{"d_model": 224, "n_kv_head": 1, "dataset": "wikipedia_en"}
Each number is 128 + 24 x the weight over its row's rms, rounded and kept within 0 to 255. Layers, rows and columns count from 0. The size above them is the row's rms in percent of the matrix's.

# layer 4 attention query, 320x224, rms 0.0562, rows 0-8,32-40,64-72,96-104,128-136,160-167,192-199,224-231,256-263,288-295, columns 32-63
size [ 99 104 108 107  99 106 101 106 109  97 102 101 103 100  82  97  98  89  77  83  85  97  98  83  84  85  86  85  86  90  86  96  80  85  82  99  83  84  85  81  92  80  91  83  95 101  82  77  79  80  90  85  91  99 105 106  91  96  85 106 102  96  97  87  96 100  99  97 105 101 116 103  91  85 101  95  99 147 144 152 137 119 134 131 152]
[[ 89 147 137 120 125 142 148  83 133 126 164 160 125 106 151 106 135 140 123 123 208 128  81 173 153 141 175 126 164 140 130 101]
 [106 153 131  98 154 146 116 136 120 137 127 138 110  94 121 111 134 133 103 135 130 121 125  98 124 109  88 133 164 157 101 160]
 [132 126 129 122 121 116 110 157 110 117 152 136 145 141 146 108 120 120 136 108 129  96 113 164 100 146 143 151 110  83 132 135]
 [138 166 115 135 168 139 105 157 108 131 160 146 120 195 118 139 108 115 141 126  95  96 176  92 119 119 166 177 145 160 132 118]
 [166  49 113 114 155 162 106  74 133 117 142 115 122 114 104 110 152 113 127 154 140 128 136 169 136 103 119 117 104 108 132 105]
 [110 141 155 110  93 122 152 152 138 120  99 138 139 111 129 130 118 117  93 146 117 155 113 140 155 181 120 112 138 153 100  94]
 [114 138 112 151 153 129 151 140 137 104  98 155 122 105 133 138 120 147 104 108 120 135 176 126 153 113 145 141 150 146 118 130]
 [168 107 153 132 125 112 158 117 117 111 109  87 144 161 144 174 115 123 161  92 121 148 120 117 141  80 155 176  75 141 116 119]
 [160 135 127 146 139 141 114 131 167 109 146  88 132 124 121 126 151 117 155  95  98 131 140 120 144 110  76 122 141 123 118 147]
 [148 167 138 150 156 122 147 104 133 126 162 148 166 133 144 132 145 131 130 127 179  93  71 111 136 116 101 133 142 141 158 130]
 [123  81 125  72 130 142 143  96 170 134 135 144 181 132  94 112 118 118 134 120 161 105 131 135  96  85 143 115 108 111  90 146]
 [150 135 172 188 123 115  86 147 127 126 123 103 139 120 137 139 125 121 188 119  78 143 115 154 119 153  99 138 156 158 163 152]
 [111  99 111 133 134 139 132 106 125 144 114  94 139  92 108 138 147  95 109 115 102 147 116 117  69 138 131 114  74 127 113 102]
 [133  88 122 127 133 118 113 143 152 128 121 143 122 147 123 122 133 107  73 119 125 180 146 101 127 129 132 124 109  97 109 134]
 [144 156 156 124  88 135  99 161 132 136 142 160 157 105 169 130  96 120 126 117 110 122 135 107 144  98 163 120 130 158 122 122]
 [112 127  90 107 103 159 102 130 140 169 114 149 123 105  97 121 139 109 157 159 149 141 111  97 179 143 141 129 124 149 102 112]
 [130 120 113 131 144 126 130 135 107 126  99 156 119  95 124 161 140 127 124 125 145 166  97 108 128 119  96 145  89 125 144  84]
 [136 152 109 163 131 118 155 127 135  85 120 156 114 134 144  90 175 130 125 161  97 127 105 156 105  90 138 138 152 120 181 144]
 [122 129 144 106 156  97 150 105 143 142 133 137  78 122 142 154 158 131 165  90 216  80 125 139 158 120  71 123  85  92  93  91]
 [123 110 140 103 114 135 138 133  90 156 127  98 133 138 135 160 152 147 111 120  94 113 123 157 135 105 103 118  93 154 164 119]
 [118 140 122 170 132  70 101 116 142 123  95 150 139  90 104 155 106 139 140 145  92 126 157 178  97 113 127 144 133 115 143 136]
 [103 133 111  66 120 148 166 152 138 139 140 137  91 131 119  95 148 109  75 115  92 102 136 116 124 114 168 109 144 164 163 138]
 [123  78 116 120 123 132 139 112 122 158 113 112 115 108 144 124 139 137 101 134 129 137 140 133 118 126 116 130 138 149 134 149]
 [153 136 146 144 130 146 179 105 120 103  95 124 132 130 156 114 152  72 173  98 111 188 135 113 128 113 143 109  92 101 117  68]
 [145 112 157 130 148 124 117  95  89 114 102 137 145 110 129 107 122 123 104 141  62 122  91 125 141 110 129 162 133  48  87 157]
 [151  90  89 116 123 105 115 123  84 117 126 121 145 121  64 134 119 186 104 126 110 115 191 133 118  99 130 189 138 107 119 143]
 [127 124 150 147 118 117 124 149 131  93 170 136 161 119 127 126 131 143 177  99 140 118 135 147 170 119 139 115 188 106 140 139]
 [134 145 153 103 131 152 166 118 133  97 137 126 101 115  92 125 157 118 122 111 169 149 180 173 187  86 159 103 136 110 136 133]
 [108 131 164 101  87 154 104 149 134  97  92  92 143 120 113 117 136 149  98 139 102 108 130 119 136 153  89 139 125 131 104 156]
 [102 133 131 160 133 106  88 118 142 119 123 148 122 143 123 123 120 154 161 139 129 111 111 175 126 155 177 194 128 114  71 128]
 [176 103 191  93 162 116 136 121 106 164 108 107 135  92 134 140 123 119 127 145 145 141 120 142 136  92 115 141 108 133  51 125]
 [150  93 105 144 129 124 143 160  96 123 106 128 142 114 109 132 102 124 141 102 109 146 116 129 106 128 119 101 159 103 135 142]
 [126 159 164 134  96 161 149 138 162 127 142 109 104 144 141 134 165 133 106 171 112 152 137 137 135 115 139 113 114 121 121  94]
 [110 132 156 110 129 131 176 143  95 150 116  83 171 116 126 108 153 120 156 170 102 147 173 103 122 118 100 142 113 152 150 118]
 [122 122 128 123 164  89 144 132 119 120 136 167 172 100 132 137 128 102 135 116 126 144 133 139 151  99 103 119 122  98  92 112]
 [103 126 151  87 150 149 135 142 157  86 126 134 145 115 136  89 136  66 126 108 128 116 105 121 129 180 134 158 114 105 132  90]
 [153 142 175 145 125 120 110  87 134 125 170 144 149 120 139 155 154 121 125 116 129 131 112 105 114 119  99 173 178 101 137 117]
 [145 125 141 114 141 139 108 121  96 133  77 182 108 103 133 179 159 109 111 113 183 130 145 146 165 123 127 112 141 134 117 159]
 [135 129 124 114 137 130 113 147 105  94 178 127 137 162 129 112 142 153 105  90 161 114 143  94 177 139 135 151 167 101  96 113]
 [130  72 135 131 156 130 131 168 128 160  96 118 118 119 118 118 149 107  93 109 115 133 191 121 193 183 141 124 109  97 110 128]
 [163 113 108 114 133 132 132 142 112 127 108 103 127 148 100 166 103 141 150 113 140 148 172 147 180 121 133 131 138 149 140 141]
 [136 128 102 149 124 145 138 132 116 152 119 125 154 101  98 109 171 111 132 107 140 176 152 118 147 126 137 157 143 103 117 134]
 [143 123 138 123 153 155 118 151 107 162  99 137 120 127 130 104  73 105 118 108 103 175 143  89 170 132 141 141 167 149  86 119]
 [146 102 144 141  81 105 128 121 106 205 118  98  96 175 143 113 107 167 143 114 117 150 133  95 117 114 135 101 110 112 164 152]
 [128 177 131 164 167 134 144 117 140 103 126 139 165  96 142 111 160 106 124 141  87 109 121 165 127 113 141 116 116 120 202 123]
 [169 109 105  79 135 119 123 146 114 142 123 133 121 113  97 103 127 148 119 150 158 120 115 168 168 123 153 166 151 155 167 127]
 [113 106 153 169 145 119 123 118  99 148 111 120 160 141 128 162 118 143 146 150 126 125 150 130 162 131 111 153 171 159  96 139]
 [188 127 127 117 167  80 116 146 135  92 161  94 137 112 158  89 139  92  70 124 133 101 151 119 125 127 118 137 120 106  92 110]
 [104 144 146 150 155 105 155 132 135 153 133 127 127 134 148 115 124  96  90 148 158 149 121 142 163 157 102 107 138 115  94  72]
 [153  96 131 150 154  80 114  72 145  82  91 110 149 105  87 161 137  82 104 164 149 130 125 131 137 129 133 153 144 109 133 149]
 [107 168 128 109 136 142 135 186 127 123  98 172 118 114 154  88 133 147 132 150 100 135 139 134 157 121 141 136 140 141 132 129]
 [ 92 129 133 175 144 163 108 156 119 154  74 171 115 114 106 110 120 127  92 135  94 159 156  99 135 151 107 104 144  98 127 149]
 [122 124 108 144  97  83 143  85 174 161 129 138 162  99 115 117  97 100  99 137 118 141 126 126 111 104 152  96  97 114 154 113]
 [120 192 154 132 138 135 200 134 107  83 129 108 103 180 159  98 151 143 111 158 110 115 132 145 127 148 152 114 161 121 108 129]
 [101 112  97 137 110 134 109 147  68 139 126  86  97 147 146 111 116 146 150 163  93 132 102 109 120 162  99  94 118 106 148 164]
 [142 123  96 122 118 110  74 143 160 136 136 165 151 106 128 137 126  95 101 137 144 128  81 158 149 132  95 136 131 157 194  87]
 [123 153 119 162 119 116 161 163 152 101 128 153  97 152 164 109 174 105 124 147 129 156 146 130 109 117 108 113 145 113 139 103]
 [147  85 119  88 150 135 109 113 165 124 119 145 126  97  75 116 145  95 171 128 107 165 144 115 139 133 139 105 159 123  78 165]
 [145 136 126 153 105 111 145 148 132 143 130 178 116 170 130 133 162 140 188 108 128 155 104  93 173 154 100 129 103 130 152 107]
 [165 101 101 154 145 138 153 133 122 109 118 157  56 133 165 133 143 122  94 107 180 170 119 106 132 118 146 127 177 158 124 109]
 [140 146 118 129 131 138 126 164 118 141 155 142 121 151 121 126 131 117 160  96 120 146 147 117 138  86 119  88 122 145  89  82]
 [102 140 164  82 160 106 198 115 107 139 121 113 131 177 144 107 143 132 121 136 171 128 147  88 154 118  89 129 121 114 111 108]
 [110 161 150  93 114 147 154  97 134 110 169 137 147 142 122 124 168 163  94 111 111 101 118 149 144 130 121 106 123 144 130 154]
 [106 123 133 130 150 146  75 119 143 158 142 151 166 169 160 166 112 161 116 119 112 164 106 147 104 106 140 167 175 118 174  81]
 [130  98 144 112  71 153  92 122 118 161 122  95 108 108 131 135  73 115 145 131 123 161 152 114 117 131 133  70 113  69 110 117]
 [123  97 152 142 165 142 146 116 167 121 107 107 165 102 129 129  86 102 137 148 144 148 122 179 114  96 119 133 115 117 113 131]
 [119 125 162 158 146 151 124 117 167  94 119 122 139  98 124 108 151 125 143 140  45 135 120 114 132 104 111 129 117 134 106 117]
 [183  88 112 110 118 179 135 128  99 127 107  99 108 115  97  79 141 124 111 122 115 126 135  95 124 146  88  92 130 143 119 110]
 [175  89 132 104 140 169 135 175  97 161 136 126 130 132  99 118 128  99 104 145 136 159 126 101 102  71 126 138 142 131  99 139]
 [115 119 208 156 130 124 205 116 122 133  99  97 139 143 145 154 131 128 148 116 168 128 136 133 136 116 121 115 117  82 142 127]
 [109  97 134  97 142 119 179 118  86 157  99 128 125 127 114 116  85 112 133 166 177 135 153 119 137 153 112 125 120 114 148 120]
 [133 118 171 141 131  95 111 138 140 181 151 161 160 123 118 140 128 124 100 135 103 183 130 128 129 100 174 155 168 108 138  78]
 [ 98 113 157 149  92  95 116  95 125 116 118 193 120 114 142 128 104 157 122 150 108 173 116 116 107 128 137 136 145 113 141  67]
 [111  86 116 116 174 122 135  95 123 154 125 172 152 119  96 129 119  84 125 131 148 146 106 126 137 102 124 107  82 103 117  89]
 [133 112 110 151 106 143 174 109 140 157  92 147 103 138 126 124 109 133 161 120 168 169 129 112 144 171  93 121  97  84 122  93]
 [161 132  94 139 170 135 165 137 110  93 140 106  76  98 124 122 131 137 129 128 155 116 122 116 131 115 133 110 142 168 115 133]
 [148 144 138  85 144 128 125 142 112 155 139 132 167  86 103 151 123 117 134 107 139 157 120 101 105  79 128 107 140 128  96 141]
 [153 131 155 140 150 153 204 108 149 140  93 110 141 163 168 113 141 124 110 148 183 132 132 132 133 126 131 113 132  89 135 113]
 [118 126 128  96 138 137 158 135  87 157 127 142  99 109  85 110 123 117 112 165 116 115 129  80 170 134 116 100 118 140 140 129]
 [104 122 146 114 104 121 125 151 140 165 158 160 100  75 126 170 140 135 112 120 116 162 121 127 120 103 178 142 172 129 174 102]
 [118  90 100 110 123 114 122 110 112 126 115 147 132 157 151 131 123 124 141 173 145 150 117 121 130 150  99 168 154  88 101  87]
 [132 126 148  80 144 145 144  76 154 128 139 136 136 111  73 160 134 116 143 121 108 132 123 148 127 129 145 114 126 110 123 142]
 [164 141 120 141 121 131 126  99 132 110 106 159 113 105 144 119 134 121 181 113 117 130  94 103 146 126 136 140 106 169 133 101]
 [148 125 130 153 159 151 126 136 101  93 180 123  93 147 189 128 122 144 140  97 145 129 115 111 128 138 135  79 146 178  91 138]
 [170 136 125 109 106 149 149 136 105 115 156 140 161 149  96 137 143 161 138 119 148 155 136 122 105  87 107 114 135 135 117  89]]
# layer 4 attention key, 32x224, rms 0.0563, rows 0-7, columns 32-63
size [101  95 104 102 101  97  92  98]
[[126 155 112 140 160 119 172 126 119 107 130 117 123 166 130  71 174 133 138 188 145 129 122 125 111 102 130 128 144 146 198 154]
 [165 129 165  92 105 127 137  86  93 129 129 166 138 144  89 152 110  86 116 167 121 151 118 108 120 144  80 149 169 164 133 157]
 [137 171 144  99 164  75 106 144 172 150 156 152 149 151 160 132 106 112 109 105 100 140 116 116 115 113 142 152 155 129 161 129]
 [138  66 120 125 133 144 118 124 119 147 107 196 131 146 173 146 101  91 123 135 122 164 152 123 136 173 180 129  86 123  83  92]
 [137 145 140 126 117 129 114 135 159 105 107 124 121  91 167 110 115  76 158 124 101 148 132 128 117 153 128 144 139 135 101 111]
 [104 144 144 163 131 126 112  94 111  99  82 159 143 132 154 186 163 130 144 146 110 128 169 162 100 145 121 160 133  91 115 119]
 [186 115 145 122  81  85 128 113 118 130 150 142 113 141  89 101 173 123 157  99 106 155 135 125 111 167 159 125 127 151 113 125]
 [174 121 139 106 119  86 128 107 123 148 130 145 146 114 128 145 106 138 155 133  81 119 114 144 153  88 128 132 140 108  86  89]]